config.yaml
attn_scale: 0.177
tie_embeddings: true
parallel_block: false
weight_decay: 0.028
warmup_steps: 200
Each number is 128 + 32 x the weight over the matrix's rms, rounded and kept within 0 to 255. Layers, rows and columns count from 0. Numbers have three digits each.

# layer 5 attention output (transposed), 160x160, rms 0.244, rows 81-95, columns 0-159
173150140138081132104101122170119120117155052140128115132134160096104148092165149105167068090115141125071114098114087162130106102074107111118128165114125128094163101080134134140110145144111097115141135109134099132108119124091135138103099125116101131143131130090148116145152094098097110154171147112140136136123086111145154051104120130163116198149065139132077124134142147129160155166095086086131084145158214117115164155144095122130137117160152122147108135130105113115132190139133118
149141172137143166104109163119115117100135095155123121184155146095114167118150128147169089107137114103157171121154150144157141111138131077087145120147061136199165132116190128094112148162075130096128114103130140130145095119097160134081119225129095092114125122111163124110110172100093124110114132113111091145126094167151148094103134129087139116133153114164133113111144117164162116119121156127140114106109151133132143148112115146125082162101164188127148123128147153147122141156125144
086141119140112112170106155173127126102104183109171129130059097124142081072187109155125115128158150133093122118115073165128116134110102088109152136137102124094090166123119106116114140095149142072141172149132144147094141170129130062096124119161114133125116126132134097076120114082145165113130135137114116141109152166083087145115139123149124118082178132099133134127146153142120103104161143117162118121115098142145130140124076108162130132148159125107142084107135116133140098121124125
134149134126169133094129150114161122103134085112108171155126138147093150123133110124153131133146172144101101101138107122158111118131115181173137168101118075144150134127110162171092146132104162142098153127152108136103140102121119101112150130111152131088119119095111155117110096135119131135149122150173139126154153070159152121091090145046123167128105124165086130146112131081100128087135080174132118116088116154104146089118124130142128141145134111157119127080124133139142098165161120
123168125115123137101142151122125091120167116139126127107172148098150163162126129137094162125167146110110121173147118129086139109136132097157099112102108120099083122099158158133133169115144155091092122105099087147089091138117122115116134169144148141138146138182100129139068169122116139142168097085128130140115135148106145127140124129127135106186105145114118139108114071148093176113133112124149134101096122063139068178130151116172158097111144127162078141144153142151121123120121140
158131107166124084150090129184132143112079120152147123141076112129160116131102068171125125118131100176097082152139073103118069166119142117126118078133092126134101145135167151112164134094104107141079117134173158144125130120115112104139143112112106131144128109135150130161091105187164150138095117111149144068113112090082136120119094156132085139166149146173134102158131146098117120152123163197084143139159096121069136107147160124145160123131166144125128146150102142143119140097146166
132102131079111160128116143117141143090097130090145129124115113091122122160133114117142161079126144179126082125169102105120138187139127135138124151118126097104130170145126131156110101067106108132139079096120119108125119152121084086150105067136153088129177101100147079116119150127096149146122084114148115107121142101108107140170104147121135111140161126125155165112090141097111110171117103167145133092144138155094119117162111101173121126146121154104129166153125147167154136141125129
114090094107164093143101138165102143084128155121104165141163136106151150119169137109135116126086107139136129174141119166116125150103118118112102151109109118100163140161085140084079122163114134145131131140120166117102120110145069168065129126104128150102089122134151160146125117187148175083104141102060099162156107137216150163123141127179135069160069086133124087181149139152133121174148193187133118147139115152131180073153154144133150174117104115197145096118111137086184140160139143
152135198159090146122139100138133117116139112137147146169141137113108132140129121146107065072165110113107105163073154133176164129135086151084147132144124127135168101145114117148130129170104103083119093113118094119172100166081217096148101120117138122136130101106115167149117076131129141096142106084162161155155122119117162156139125149126137114119116154143135161139132161161118149141097145137155118158120102127156140150138130121138118093114127147152092117165120136128135145146142135
119140111110127093118127138118090113132155125150100183120111082165075131091111100147172137141140139112131115137109182113140118120166117179125119108186184163136147114121144099156096107135102110144133135119163122108162139127160135097092144110072139124129134160115119107156185159123136130184069111072159111151138106118120166110146166081085120117149188152126148145118150154156152110138110156145141126174134119091159144091114130144125085138130176147172159151098121137137139121086143138
095103112114109111161158097133105105108138133129141135137092044118136122115124120094173176136113089042097125116116125118100148154119120141169117162159129128078101160111102093129125159146156123150103144109089150097106117117171092123123064140147105151176148120102184090157119127167188144138140132121152149074113141120138171100122150120148144119128097109089155137163105172143121170176123152182134165140115168107157102160124096111146149118105106112124123083159169122142109122089137157
108145109121160099160094112111147063149144135132143109141146147172101120154115104120134091126174125076079155116163115131160092147093163129106133113111139053134106138090109084144131145111094108117109116095104146108072101121116094138109105140148085087155118155127182142151178080074120105131136124198129138150112088135141124106173148131154099143107118104137123121140171136138174162114120126164148148196174165126101098119124138143136137118122147106113083160146123157049126170128121117
109151156131149134160126114082110129130073107162138131133167143122137076134141166086101174097118137120076152199103088070209115129145156149150093126163129096127156112114123133119128092106114132140088102135099118125136108124074124121150120046139127168133152151124130159182121086121130116108132118100123094110137142143127127151126138125083091115131091116109125073156130127131137128136114163096092125117084125112144115093137115172163155120151144167103104114067092164135126111139111142
174155145102128121088133097108102119150121105059129117125070134119154117079144138152126190098114099136158120156160126184144142106107146177143150128091129131141136140106116140119144126141107087103121131112124120113127094163111143060131156103142135128151131137148127133120118107145117137136163115124084113144113120116126121101106139136146143114148163120108126088177138094176144122105182142111153166129141128112166114131153124098129117100126149133150144125065121149136169158105147095
129084113105143105142112191124128136143069119124101149119109152158079120100109147140157185122122132131098099171171107140089111134104165156162142098153138144113124134131106104121112199122131105153103138142082098109146128164136131107166193088102154155143118115116167125097181118130137130090161145154154181083120098109078129154119165118128051105133094065168114111114163114122100135114159129113103139143133131109121120073136143115109150109088163116070139165155112176133106094155122144
# layer 5 attention value, 160x160, rms 0.267, rows 82-95, columns 0-159
106132117180135123160157134090139123144122127133197082166115155144139105110134119127154101063145149100107181164067123150101111093180184119149112081155179114134186159146120124181102116108158120135103164112131123109131127096080098144118067118066125142066113130124112130121118135127153143108145147140076104160127126095117119108124139121120099142112116163141122092091144133113130074110085114082117155149164064117064159161103178111163106086136157103107111116121149062110141129160180130
096100095137097132152117133134105174099160115136098166112118119080137096138140121131167086146127137117137160123135127122069122093136156099083090116135107133157121130147115085118179135148122140085139135169097113118114158149104114102164106106127092157148124128144105123099155068099160150134142093110082176092150144116116165130126160126148166145089147135084125135117148099181136143096116156161105132099113131149115116098158097154141194177172147094109120137118098142116102160092090164
153103146130118111156144148137143093123158103124106117167146173149148143146123102100122198106131096099141140171092106110151144145179141108169075130168119135143095129100069133165101120172104168144163145092157126148179080117137126082163121148104161120176152145116164158144158124157162128091151131131143058130144101134082109098134135152099104136136153123154143162098122144130116163147131089104100163128066143090127120091119139123136124170135146139134124129101135110124143141100137146
115109102130094118066128091128145142083177101102120112166133124151121108125132155141113153122100146142151082099134148171130087112109110109138108113116131130102130154131123163145110139111126142061168134173133111125121069163145163142178139065135138131123132108134138165141155130145097170152106115162175131202104108122126086097051130125126156146149085130101144129157135104105119110135137097139083130133098134153120159119109194172155139115168155097149105162111121104154100124098107138
117104115126133157108106175125093130141126141125175126048127161140147084086154177133181130108180083133158113103154110143174128118196147089130164156101117088112095085123087113104115165127115108073151147147104140114139156140131130114139151138200083152139075123161139148145096169118176149067132123118141146128129106088144123105119135135101083125091140128151097123165108157064137114144129128167059100140144166137099141111105116125117117115123071101141140189145122137111140131092157158
146100107107102163124135121107082109141101075163140133096117122140115082153151095223123178123156092132130126137161136107149131171115126165107122147144115133139058137158113141135105145103127153113126113102124083087123098146164160111142142119146089145152107147124149141108131171131134126063097096114127143129157083155120127122142141125112108106080155152138123169106106133126126142154153111194132116114135138150162161151154113106161151127074068126118150130118128174136145092067137189
146143128145175160142105068118160123119140149100153192106113153103062085100147085080178067126161156117146164181105091158193107128111174108106156131132124163145113061132114187134170109143143094164162101149105094148122173143117142145141112152111189075104124124141107121114138108150166115148119128070117071088130164128150168092167104125120094068164126084136182149154130123116138134134149103132137123067165121105095130115166101095048149178155071109159171149131157157147137125187152163
119170120161155133156107134102117105154151155130124088099170129131090116114124086164139137117112148128105140158127165157154150058108162173144114147123150111123155144091108110135112156114143128068064138104141168138154109134074122129162128109113141141114163136156134143171103151151125141072111121143169098180123126138152145162161157153128118126138144095102067115116157142136123079144142139094110153106146108145101129158144075136117123117097158141166128080135131113144079130073143131
148124129102143105094087148098141110179120146139103087100138144160149151147151130108104100119159088148119134148117140103114165114150145142116121112100141122162154140112132126162160143127121123131078176152054108146083112138122111156081112126104133094114113120108189110139129160117133137111114140189135137096092147137133188107091106159163112137140119168124165121111083148132144144117133146146098152179142167114101124149145117100141038149151137176130096133151154112141126106147123156
173114120103139099093109110117107109127144108126155147118085147163097138176162096127146057162124143141098132113212081157105094149117147128132118128130125133082112107121122132110156135146084094138115125159115155119145160100163134123170162111165087078088106142118120094138210123132141120120160119164153097089111122105121175142136126110132137095105106089115141154122150124115128169165189129150103123121177148183144103138160072104133109144105122094136125150117131165135122102079164097
162153132134168186150125104138094112101128160093185124102159165071144119152143121160080073136178150128074153135136032152126115142122150117107157156121099179132171093106143132096129112149170128113117119104158153182150103113115157109164124196162094102119114057129140131093134134166098127157084077134120118102105104109129120160125108076128142126148127115131140149163122146145103120109097155175108141161124123109095117165126101185152150142133121206108123135106124123112107115093141115
120116123153176130109117172116132138131133128128096098096202166133151202108099125096126125156112149159154169129147116121143107103184120183132089144112137166150105096099127122087131150135119110110129140117108123126172109111092126132123121101120154166111150138148151153146151149135133157115130134126157144156145171137100091182113123110116090135112136117180156116097169165061114142133078058110103116136112103120091164097136165115148155064138089117116120162137151163180144113086122095
120142127123143159092136096121124160120170116123168110121127099131154119136168096122116142132069112118112160099088125139120093122112098138153115122091128140138139135097115139123157119144134144162122153079097145132147120177142107151131125151172135134160133129118168133139139122148137110126123080117086145126169168086137153170113119167127172098128144162109129099115080130116105134178126080150150127084122110118086110113133139165155188141163125077121119133088106097151092121125117149
140090183121140135120106162125102111093120159077140129118152138090157111124138103049142120134152135116095109108156117099129129147114093147155153152118108129106098129125090126099137134193147120136135166159102123107135133139108101140193192108172107135140147134159150112075156180122138112163129146119180130068141128126088124102145124137167122151187111133167148149139095160082122118100074093138072088094128128102170166081067099165140174135154082068094099103177098167161178108081113154
# layer 5 attention query, 160x160, rms 0.214, rows 96-125, columns 0-159
138143097175127058108146121136131183072124150076073132144183101123099153056097120111183135093046117135068126140125181164137158125112151137131132138116158116087183076107120157145138075104082079106121131181185118127131140130153150160172171090131145147102116172188116160132195094081101152086162173179121136186145189161104135096128198093162137044143140151141151161088132128119125131195159127085083170149131145162148145153058105141066123183151119158061122134128164104089114126072129135
124026127137104100147131125115121149145118106126154121127114050171119084105090120139125141101082113159115133126117126141151151160174101135132129122137100080148137082118127106099080120116125149147131130138132084139104099093178132112162153108113134162222166044103113110131152150115125142091129089088153174094161181132087132115120133101142157164180077083089123117129186101165134139111107088163134118171146102171138108123114161146130155094093105151149035086157130112103105112188122129
153130194150068133150116118096124114137125096099148094082098133148102132051155177085157125109115125176129059131142158147147144124140167094196086131105102153135163115144158119155115113148111136125101146121198116121141136122061161119127185170173150165063074124144091111139123117114128130155155099127127142149153116129097105097179041116094120100106111164145131152175184128113096195076075104178104059128103078120121139162111133052060144216120148081144119102072160093168134101158148124
139183123124100130120082102119113132149115121122150116100138062133172082094107147088081170155174151095048145120113118126091169110115209141160098123126125224078217132125129164137165080097070115114139189151182140159133112180126153154137099101143138132190168135040140089155136164044121146151107128099093165186126087106143125131162143091088105113097079100171132143190090132111108184175062092114161122125129121121134148104151177085095132153118178090100159152152190116103141141067073121
073125115119121177075125142153159149149109114138104153144113103169124162127084137163118127108168077092185178109175158112185160128151156136163106122169140153043135104131170109107183152101120184141120149106146135136073165158132136135170124197132045125130124120166128154179091117126168105137140141130119198115149109141172137134133171127119186108164138139089119129153158118139049164045152098144156110162129111082140145145168111119115091134169090139172126095071146088130123127127063076
141121180126114093096195130120129109143174124077067137139119163101081092154101088122093106069177182118121119128091203124176128100102087173114164127192120078160148110079139128092137118131113157135142126101164080130117135129109100103115093106175116126073094095097121234147184086134107100159163139118127081140169155092138138171114140138048110150114163152127103142096132153148137109115128110087139078152107063094174153159178131089144156123128132144148190194084100133124094159129176112
123094141101109090197199090114095169138129159184125165125138147119123154120109084134158216154167114125193113227060153151125212095148131115130163119093154098120190093078120096118119132146130107143099124102180112104220150176107155171153133120067141145115143072118185139175135100093130117128191132130126131114094123080144148151117133077116117140148078187113123159128166143126160118112135100018154161140128119109127176146155101122102142115182136123159082131141182098127149146102102125
119141103159101204111152129184148133111127114176142073157133121102130117155179141149143117113162196119148112178108079123154197146104147176109159145104122165099122111082087073161120127115155152111148126122058162172194155102164113143109138160175154183168113149051150119137150138133126082128130143101112054135153194148172105156100119115139137090112051170150127130128101102097127142159129148077165138126156077216079124096104087147137205068147139153098047030107113154140142113148181080
095139160138149127132176163040144088133094113153085091096164126136164110191150111093091136139078156119136106071183126105125111185134111168074132099138156107126126217141046056126114191122129137148159174160102146101132150146182075083096100118123102091145158090147177122102117112195169079134130141163164105114044106140129167098130121111181192175116171092166168113158159148119132093125081158188076110179112155104180099095136149144090109139065184104143105121153158102149134144157115125
088138151150161120141141156142098086104084093149127096076180108189109073103113077159118163117143096075142174083127140121141135113099169125218144097166121134162110142134132091177094133113100140145110140131211134171116122091144106113089143146132119115106089183160122152077109159155122148119089123149118130108147157058076147163115077127082122182185154141183101078101092151070188112102214082139092119127134073090072100086179134122148109123108151149060153156092107142128159123159062128
154148108146094098165075172148185114198120134085160160109199154117135144156158116122146103105095209166185111119155157117146151194187141103115075083109141140183130148121084077089077122130149073122131125128153158157108203037105031139065188085146152108143127079113115184076132169160110103115061155152125095126114092088069138113076133116119141128171144157157163103081116113129036172110125114185141114153172105134091104128182188105184091075064117093176118155134095119192160158143124186
149111146146131173139135181166101104103129134135119106085146154124149090133146052142098171089113134148157103117044177126122145156127118125123105111086195153158165124209148102148073118123129110169121118102119142096061176124127147115124134121149109108163114091090106136196118127161120099153083104132114112143100090123128123077114154109131129135112106160241129160164184144118158211179152165125101122202086105155150128108152180141166078080179086082181123144128103128130125099123177160
147136155176086169162131149068139114107143155130156120080130130102144121134213169112140130092102134115173084148151128182043126126138091174090074084091097083091125124106126136161191078151143107093097109136099121144096102171168134086168130149132137125142091120179148068088138167095114126199150112085109066119126155060156125135140092133146127156064132108169143125120114048089123112145123068092129148087125102125060182142134126140120159117164122157071199083131116079149109151093129132
093132201111149114187151079107180148085183033148132126145120165133119192108114179078151186097139160095092133136108084069085203131135097135163160098084112148078095118138133198098149168109160109124066106101084149127158130108119134137135093143109107141132088131122162085113110162139144103130116158097134148143110159092141132153124182150132151158153118126141163123124122120146131135174146071172125121051137041148113088183122112105209150110152068124129140162098134135116121105141108122
169124146178132114136145114170128141175136105144135113082154141096083135107033124117158130147144197164179158113161133118068099122156117140118125117115107093138136133117111135115098091066142124107102146137083094171126076148142044144079092127155133171125101101110127104125149089152106114118126134092121097050167148118174164138100117142215127158078167076169165143163123202106116104145145124177134130102087146124112139145146103122117119160130099141082132097130137146051116123124202132
078127122131152101146140165118138101073155173081130167146152115132142182138079145129079219102144055154080109168106131104092131092130151114145124112103146190084117116111115143152072183110155117152109083136101149140187147204185100123164146134144127154094135166157084117141071170039173150115210160106111126126138173135150113161135165139140152061064131113097141146093066134138137156134115134094100123061162138087183096140083108167109144077112080148093160130166147115160179089101149152
129116024117149113193110115076116115131097064128066107123092167116183101152087151131110152096117124108141140110172189163113114090111085085128146125110127137113113092159112117044151100154115176127185118142134153139130148096135095090137118091131095125122117128129113111153113132159178119139122090088116194111044081119142143094101127127106062147103118173070105125102137075161083065159122109088175140127157183193106122143225123120114061165138155095121112147147090171113175136180126137
126173104201119104162136103095139166090160120139139146093102108166118092055123163061129142162112107133130127110160127112051158091134098137136129126148158095138162169190079132154173107152108153143136112073151133146142090089113150127150086140104078160133121135107051166159092157131093159098124123116133135135141113154152117153129140078119113160117145112052103054059142112153121133125114136162109091157112107120119119135144067089081193141162168121096112051206110108142104105134123131
094133082192144116150118140165095123134050141122215112111134133141114125070118201060052163113157128131127145120144177101135129126091107109106144144102150162082115120129127130124118132161127179151084145144122112090128190135099192099136128090136113147105119161111151083152103132130137139147132166141084141108073114171142169165149126146123154152153128120105136118080136100135136130143060183102111080149095152125140157119137124147171117141118164126108138140134140128095059093141115078
136063103089133098114128097138119105112128087153190141109117141088177145064165125119126099159175132080161179068115119120139096147165074125081168073164096057119065053127107071164169128118123113170172189056121082143148163103130137194124110115125094153163164164125167168094094132137129105124126140198116071089140118110189102118116144122117172156080157197183105117098125141126103122116060095159088092130145151130170208104167102134159143163120171157154176127161167126149086136109025136
170162144140107118162103102132148135067144165137153164148155091136107156160085118126151159168090144080037144131094151139167165145122126156136110151155162079109145097102139103148090114126143144103139174096147119105089120060191092186053094111143108119197115107110148099160135105113147100116061115173129173122131127113074154149135123125156120160168157157101071134120147126091071091066131078129124141101122148170147181097124170138218134103082152146122170085146138114133184076114140099
158070070104137166129139116155140189099113178094105107071133175150159116108146091105137097148103137139164147131161069125074150070150109129129116135112141110163129098113123110149099144098143137175150146135152148137086171097186117107145120174153121087114141173123078092052116187126160140157191147121116137108120146117133129144109199172099142152069191207123146113089113095139159115093128136122149125099104093108112123117126104119169062095183096164136143072102189105117119132120084115
164120215110120114101131129112194108160176090126125114123140182111068102118116103103139166170097141083087076109135103138095108140174178137082126168139116183155087178098186111111126150084153202117104084088094142082110182200121171127158098104155142103091125132112119102087073179081145147138168090110085102139177132126122054153140086072130143149071110135140103143084096142101095143098162169110080138088092142110130130193132115124145138126122147137138099105117162157124142090106126212
176187170152139111120081138104190196124138107166153118095134151127125172151110056112097174090099107130093070125185154216188095168150180101154153144094133174135127124101105147072093129149133127106141116106168114148118111098071146150111137160116129159127178157185087189099148132162103061098145114171133097168160089071144073104098122154132095188148136079133086070154144114130118087132091069165102057157137082124112136081115154094114207041138112082075146133144097185089131163196137116
118085072088145191158145165160143134176124137067107111095118097092147133106082146087130117127109146137118100082055120135127021197126116111153156115161117088110125212154086159150131147068113139150165113081155144139138143166097205158071046155090100128085156119133163118122103153086119155131093116150176079110134121158145090122055082139088137077147171134119149187131098164097100120031130101125107131080127120129137133099138120120166134114149140086112160113142093141051135139186113119
123149142096111099086136127110130118123184164123134165117164102106148196151159136115144130105136112145172125119106105123146135137123057141104193128147122119127051119158113091122144081120041108129134136118098133163165100128108146113140153118104091067080115167118083100100055108114169107112085155077092139132107191168158161128106133126160158125113177129118083164120191148137162183055095169138142118160115190149167129107095099163140150110159122163122109093146139155074120132148100110
143123107124114141168113134113193111111086165141160093161109182148146174110190126109169142147121151143129153148121114158043164109183170127122159100144116122048147185211152121146127115069117119082136110103186172131135068128113107099171154119121113172167145092122140172098155142141070083218138083106082198115101149119074088148196149180103126189083146200099151141107102139089184182151071078103157199125144070116126098077103150104152114107133168143080094119130099096160098136143152136
142158109139210091116108144062151106145138133109082168117076068150136101152122066153067113122097097107131183136107142150127075134161115075104127085146121149099115157122133145114129179131085187128139154146127124102114147092097092163074182138138166160115100103154127190125178150131133129175165093133122138117112109095092165176118121176087102077144142161198121130157151181174133168119129133110139141157092141113139120142166111152116162079076159148135106107087092120131127117073071111
174146099145141161148083155133149119208138142104079136157156076154129107145079116151136095134068097127104109065115097112107087142128125148129113128191129122120080164126152143128140094145118127131144181076083107146194111119135188147108209151096199134132144117173125162126128089146176127096119129165144138136133172153217055095155124178085144121139151157136130084130110150082153114212150078136114102140078169139176147109092183118138103057142139118124172117133173139187140085166115134
105141111102118152173131095162099118079093204128149047105114127111117163097076142102177153115077068138086179094131101093069108077176112144074073138083082124090097131125151070157141129133129186159129116163132069161161143174159094152130110098147129178127105147135150164147091203019158183164142148134167144131160055137113162183117147118116127136087196088114150227055106054086122107134158160149149121158208056141107148123063079101096118132129150077128131205174101084155136113042104073
# layer 5 attention key, 160x160, rms 0.212, rows 96-124, columns 0-159
134110113092143133113121111185070178212123104124180169161128080054133170131123109180123094144130105044182138156120144127130096116139125105138067124146143124126150091191117100126171140104089129096139098100105062113133125125159151148128113115190178172158155143151064110161146150146128140126142089130099167075104135128131117126112171142137143184175149148081088147153139120068131096143118116156135122161164100174154140084137145120168110169079130162047185090091108133129114091127150102
132125078136099110100142165127171138126109095127129133073156177121132142086157089090084153104116132133105163120058093107186091166087155157124104126154117155173131109164149135121107166153159107122149109133195135136127136123164077055099139071146126189173121139150108116096083122099113149134127123141176126113154106091156109140172156050140121192106156076148157134083176151139163133195106105139078164190194126170126096109098159111180114133110090081115156104191118096201123078110153133
110200171181154081140109128121098162108101131078124114149168160153137121074198149191155111129103123100084101148122089102134114151143163151114145112153129161107115144087141129138100116131121134112074083133114136123128152078062090135113128177183112096136175144102131112123073147059060085141112146069168151145115124137178152082116068145152195156064105123103086126162106188123082148103128118130125097183111109121107130131124117164179149069118074107092090140142128113125197118123110108
167095164181096098159077144130107150132105156148075114109080144091173044122159103116107132150121144140194074168171147135099156132113151056146185183124135121113157130110127115075146095131155111155104079112070144116159137156134144142156122063086165166190134114060130082160146184117014081170107114150140105104123119124140126127132094051115116136092074148149136142133125184135107086170123133105143123206118121121063126146206071113191120101118131134153055119125143122102140110137124101
160193171165118094109142118101138150099154138115149125108162081141198160062138072120165144126135085101090148135140095094172184165131137160119099140163123115095135100132101104074135161094119128154146133108132116093117140160137150136159117152126117109059105108181080157163144053152090089074165134145124134163164167157145142103172144116124136151093145074123107093148188079100138087104092102055083091130103126160156076113155109143120189115145122091110112202221140142173178151109126094
100113104161141135137142109159104123170115088097189112114148109109084044124091084114149157157092062158119183192047116132116164116157117163139155119142128127183100105128142115144095101102063136116115170215142116144201117076148155153172104118116140104107138159133083122104117158069154138095096142118119136103102174136160129156158140135093151139142152133150094078107105073148144026142125100095158070140171122102086125133115149121099111106140111133118154145131123186179145184127088102
125163115167028132129164083144131213161139115163083129119184151131150113120155112123076180184094141128113119176105166182169197104130163099152101159144145126083147123083090112072062137167137119111104040168149182106157140154127091124120147095131128127139158151151134147102142092084131144169136122127153158104095164116117154158136138122197104099169115110120113126094129089067125111108122122128123134152152108092144082135135109128084112136156163128083109079132108094136135122140122138
171135133078102135138119137164080096159095073116138132152139135082148156107126147173090165134167223135210145144141155124137116179145186111116135056057094158160173137129108151187128074146160132146163170125119151095069092124094143115154082090077154172160107080122104116136100143098120177164139139060142120109154067108081125186141124083091095171105072176157088130105128158143137078133117118142098108069130098111068124093170113091050120120122152124140117000156163085086107208179177156
140126140098106109152123160136163082122110073149155129118046143131180121131125117157142092072137124157130111138153091099118161122151087120138122065155146107157144088124110138108164129159086125150112153115144104175152095148091103110117154126033093098160113135090144112198111154186160188145164135085156127068095104110155111150101097199107043068166091142134148160103136155139107109173110182162164099122069154153096162159094145121140094165111114121157111117066093176171120087142111182
106148158115133094113122151146139107143153119147160131147155163109152106113074121117104089091186156171084107138136116154160132111164139143165108191131093091112094149103192156148202114106081098110137140101168146173023123145152140102198121111107116069142121139081172123123175096192130094172128120060131137177181114152091121125159106121080136167059142123165129094089152148129199076095140114089129122160133163109143127165160116131120145118122105130068108134062094139102120127115140136
130158128072129110147082178107146127150109095104130102120154088098160122123123168135101142095099110136088106086087114115096157173051195119129100125119148172161111152128156134118150164168145098117152208131119112169130153084151139158137115097138090098132086134124112191115146102157175150126104127096140128103167118152144113127160203083162104163139102098218131146068077133122062100195148207170098119132160129093064101163089158100077047075102068122132114171193186140198255095112129130
114134153126141178084129159095135161101150145129162088070110145127144127094120094139084156153161160133152145129110163162126156161073127131106086172121120143162072114132132139145094133142145179159168165112150126154097181136170107148124076128174117102146097092079119161143082185158157130150116120170151125119115148097131102168155169145136177155152147097105106117139171146115156111121114178167164086113110107107116124175118123160114136141173074083178073177135091148163171096184128138
147143164198093203172078143154106154200127130110101104185082155136111161125151157121159135126140099152113127128121162126186179115122123099081144124110100084068119158162043185180094151129103169140073092111112242100193106120115094163146147102108115113110198068164161096133129109150084138175128108115139128130123102071137080134121089175143084114106060160139100114130167130108143145123151067119118109115148103138102130123083183140103056076138134162129128076131152131156130101127123135
115121130176136169111117121115140177148082154163075104143184097136079136111058109147130177098125189143157146157162056109136120069168174153150149122106109125087170140090160180040129103139121130139133139135110126155137107137094144085128090142084141149150044151160183157125138079148077157101126139124105142158135095090151201138156178129097135104114135139107057093108100086114091135173122077105171207087080126145127116157188081154163178054104127138063142138125114111129129114172147124
150108102131142101078115141187192114146163121160120064093126110104153158096138105098165131151136167134192174079126139124086058166100144164095148153130123104152159138155111163138078142089119143132074155141141118118202142175131049158116160130141171151208097070118152096121204118145175145142118135093125105082126113080129120135108145181166097109134115129156109131129143177165148137146174115144158205095144107121133091150109104145120128094143138142120125109110105143115071203126090157
129109106155086133171098104121124152159133162086198109122147124166120152174076075136128145102093131140161138115163129131213110110117103135228125153131127151107159113127142113095133179096128189071176128121175138095174180226122121107123124150141179147088115119131043120151118071085118109169164138132092101104133128131114168166117105177104077160117157169151139090187088100108076145089101096159102125124101118090127178180134100065119165122098162160078196135119083167167121150144174201
091196110098109195141180088092153100105103150188073158198088175138161151129106101126107173089122126164157133123162099148090130116125129107087119119187177150098094074149191097111140133120188093188169119152142076153130144169128168163112161141086098093101143164183186099104091121135132111088079142155160080105108130152099127063096134075177113177136100141096117121141130178155167152104166131133118119140131164095179166131103133091173150089111185078099146192132136128147177112115046111
131107135138106127198183119192080165150120139158108145102160117152107127068090085084128166123098122139125110202147161121181085121123057047106125124190120138124116155138173157181188116112146114113145076134134103157066088099121181119077118189112062141129160153123126090109174122133103122087163154170101138109145122041164043150118118129142154099148106173118159093172143176123136163116099142172124061184108104150164127137124106033144128159134150077113098141143132140123113137113132090
133164134163138107137128139132137127115170121131212145120098084143138140164136131157096121117111183143079122156166105123127090120084109166125167111144125117107067113074109149132098160130124098163109112124098105053080078091108126089153125155092172104146129122102166079128156197106143107133119097138135165141138143166083111184110112117133149122150098110109097201124118120162153162149102110150145128087102167139180059114148108097163172106104133108165104181141141144119095133132180067
142173103144130122141130132180169134115138086160110107171103096137151100131184106096171103197147164144123140080131113109162093131126095101121154155119122156175142104104095093108122128132105088121101122147083174150102090076075127166156139124073091128145157142106127050084138069154146111149110100103160159140145138139147135103146121085134142112198067123103150142109108121176133113119144126172133087090105096187099109126116195158086176177189098181121113111121150143123130089215184124
125161194109143129091137143126145092107124090140096115040153106109124151121137160119138088093132111159156098199140171098131112087122167134126099147146127151104116114172165123063137113166172085082122143097153143123138183131090177149120146169167179134101118178116179048137117025159120187122116149143093122127179158137123132055121147155148130140111114149123146164092163104152151082137137133112120094103183158106114108129119147115105091150124113118125122138119127124113088179161190113
161185132165114131148150157112111174124121224139119115209083107150107135096086110100125087104150142163160140129135117128145103144148149129122150196083121096114187149122065173166145208116121101117214165147155108107080112153135104199170120141112134060136134105166104169133131089142152118134125123141092083081157126114123138109131227124108132127106141205157135179162120191110171128102125135105145112123141100178122162135104155129108103106146112091127121122091170150107134110135185146
142080158160112118146155150086106122171148084114122099119106113139068090091126180117160154097107109087147121121069104118143125172179149185121160119192110138142106145118133049118109185088124157143122123105120162114155091179116143123117100103149152138115142108075161141053087100150122198139141161118088108090125178098185182114068118168058138155113167151161138159141120135094102147104166139104114158063074135156123112157145145136093146153129103069166157129123128052143118135117103188
083121093118161047137135126068138065171129134155097118123164145136145104138134053113096098143124132067088147101169137112116117111172098162128091168112133178119086190140181137170183125171139114121128129175127161125114120120129185138176094160138145148109119152142169137138085133114137141135136134142093175108112103085106129098154171163167177132146149128164141064159149094152030104174116159111140133104169114111096059134145189113168109083141185127110095165133223097157117142109073185
157093161130097094159196140098090122170111098130099091165102098154111102144151193061108150097167125156108118139156109106068123141148088158122141189168069139143107125129153114139166121168173126103135119112130164109124071205151156158115092134133104105121082143097128143148175151149118089162133121120185153086135118161177088131132125198126123126097121176091129115117082151159116118102173084096073176108149185130167129123100130110144151124172154173115159138130131150100117144171203088
107147149114132132132098118101158126164156074090129136114102139111166220102114048105149134149128161156092107139150147137126098126105107126165086136109156141140144151202127085125090140108104064125159072173102067093146092130100109107075124109113097158029142098130094172196104098081116091107116137138118095146121135137120138151079130126103126116220136128098072133203188131119165189097085120074161112050151128144147147170110160072186144083140121132152153107127162151097125099125143103
100146169094122145089136108121107161143116160113185129133157144169071083100053218087139155132085173096135164152122125135046111172113144137173130090148114197117203157099097166099132039138099125111131157151190182142111082180143134118163115150143158113124145101132120140100129127118056070170117174156102101074162109067122153113152113107115120127084133088123085169127133147048069179175148123210120164183102049100090188146132137055135066098155118160118118126088171152183125067129188144
142145153130173121157098116074109140123111124158128133130174149137132114147142130109166079108066071142117186117148096139146137095148098129101119136139081151093091114108119105099119045112099141156113216116176135140115121120110089137138124080137113152128081138143192147131168146092143082074162147153173166076098147133118140045135134129087124158121091105181132080101131098147179066096079165109112111118113115099092156131157159128130150147094151096085136118133066078126142149074127095
148169093071140181120150110110186126138176118147127170146121121172131117169113081153108090122152152132085121068086117082161129122107107140126155130122093165167109204095089128109122110028157146164135114088134116090109121133111201169147185140186116171090097157134185150160132121114096141168129115154133128084178096144110100109134120167038203085169077117094133138136087112197148171184120073138160154130161104152137166102099109153119143169099094142094134156093093087174141119105116100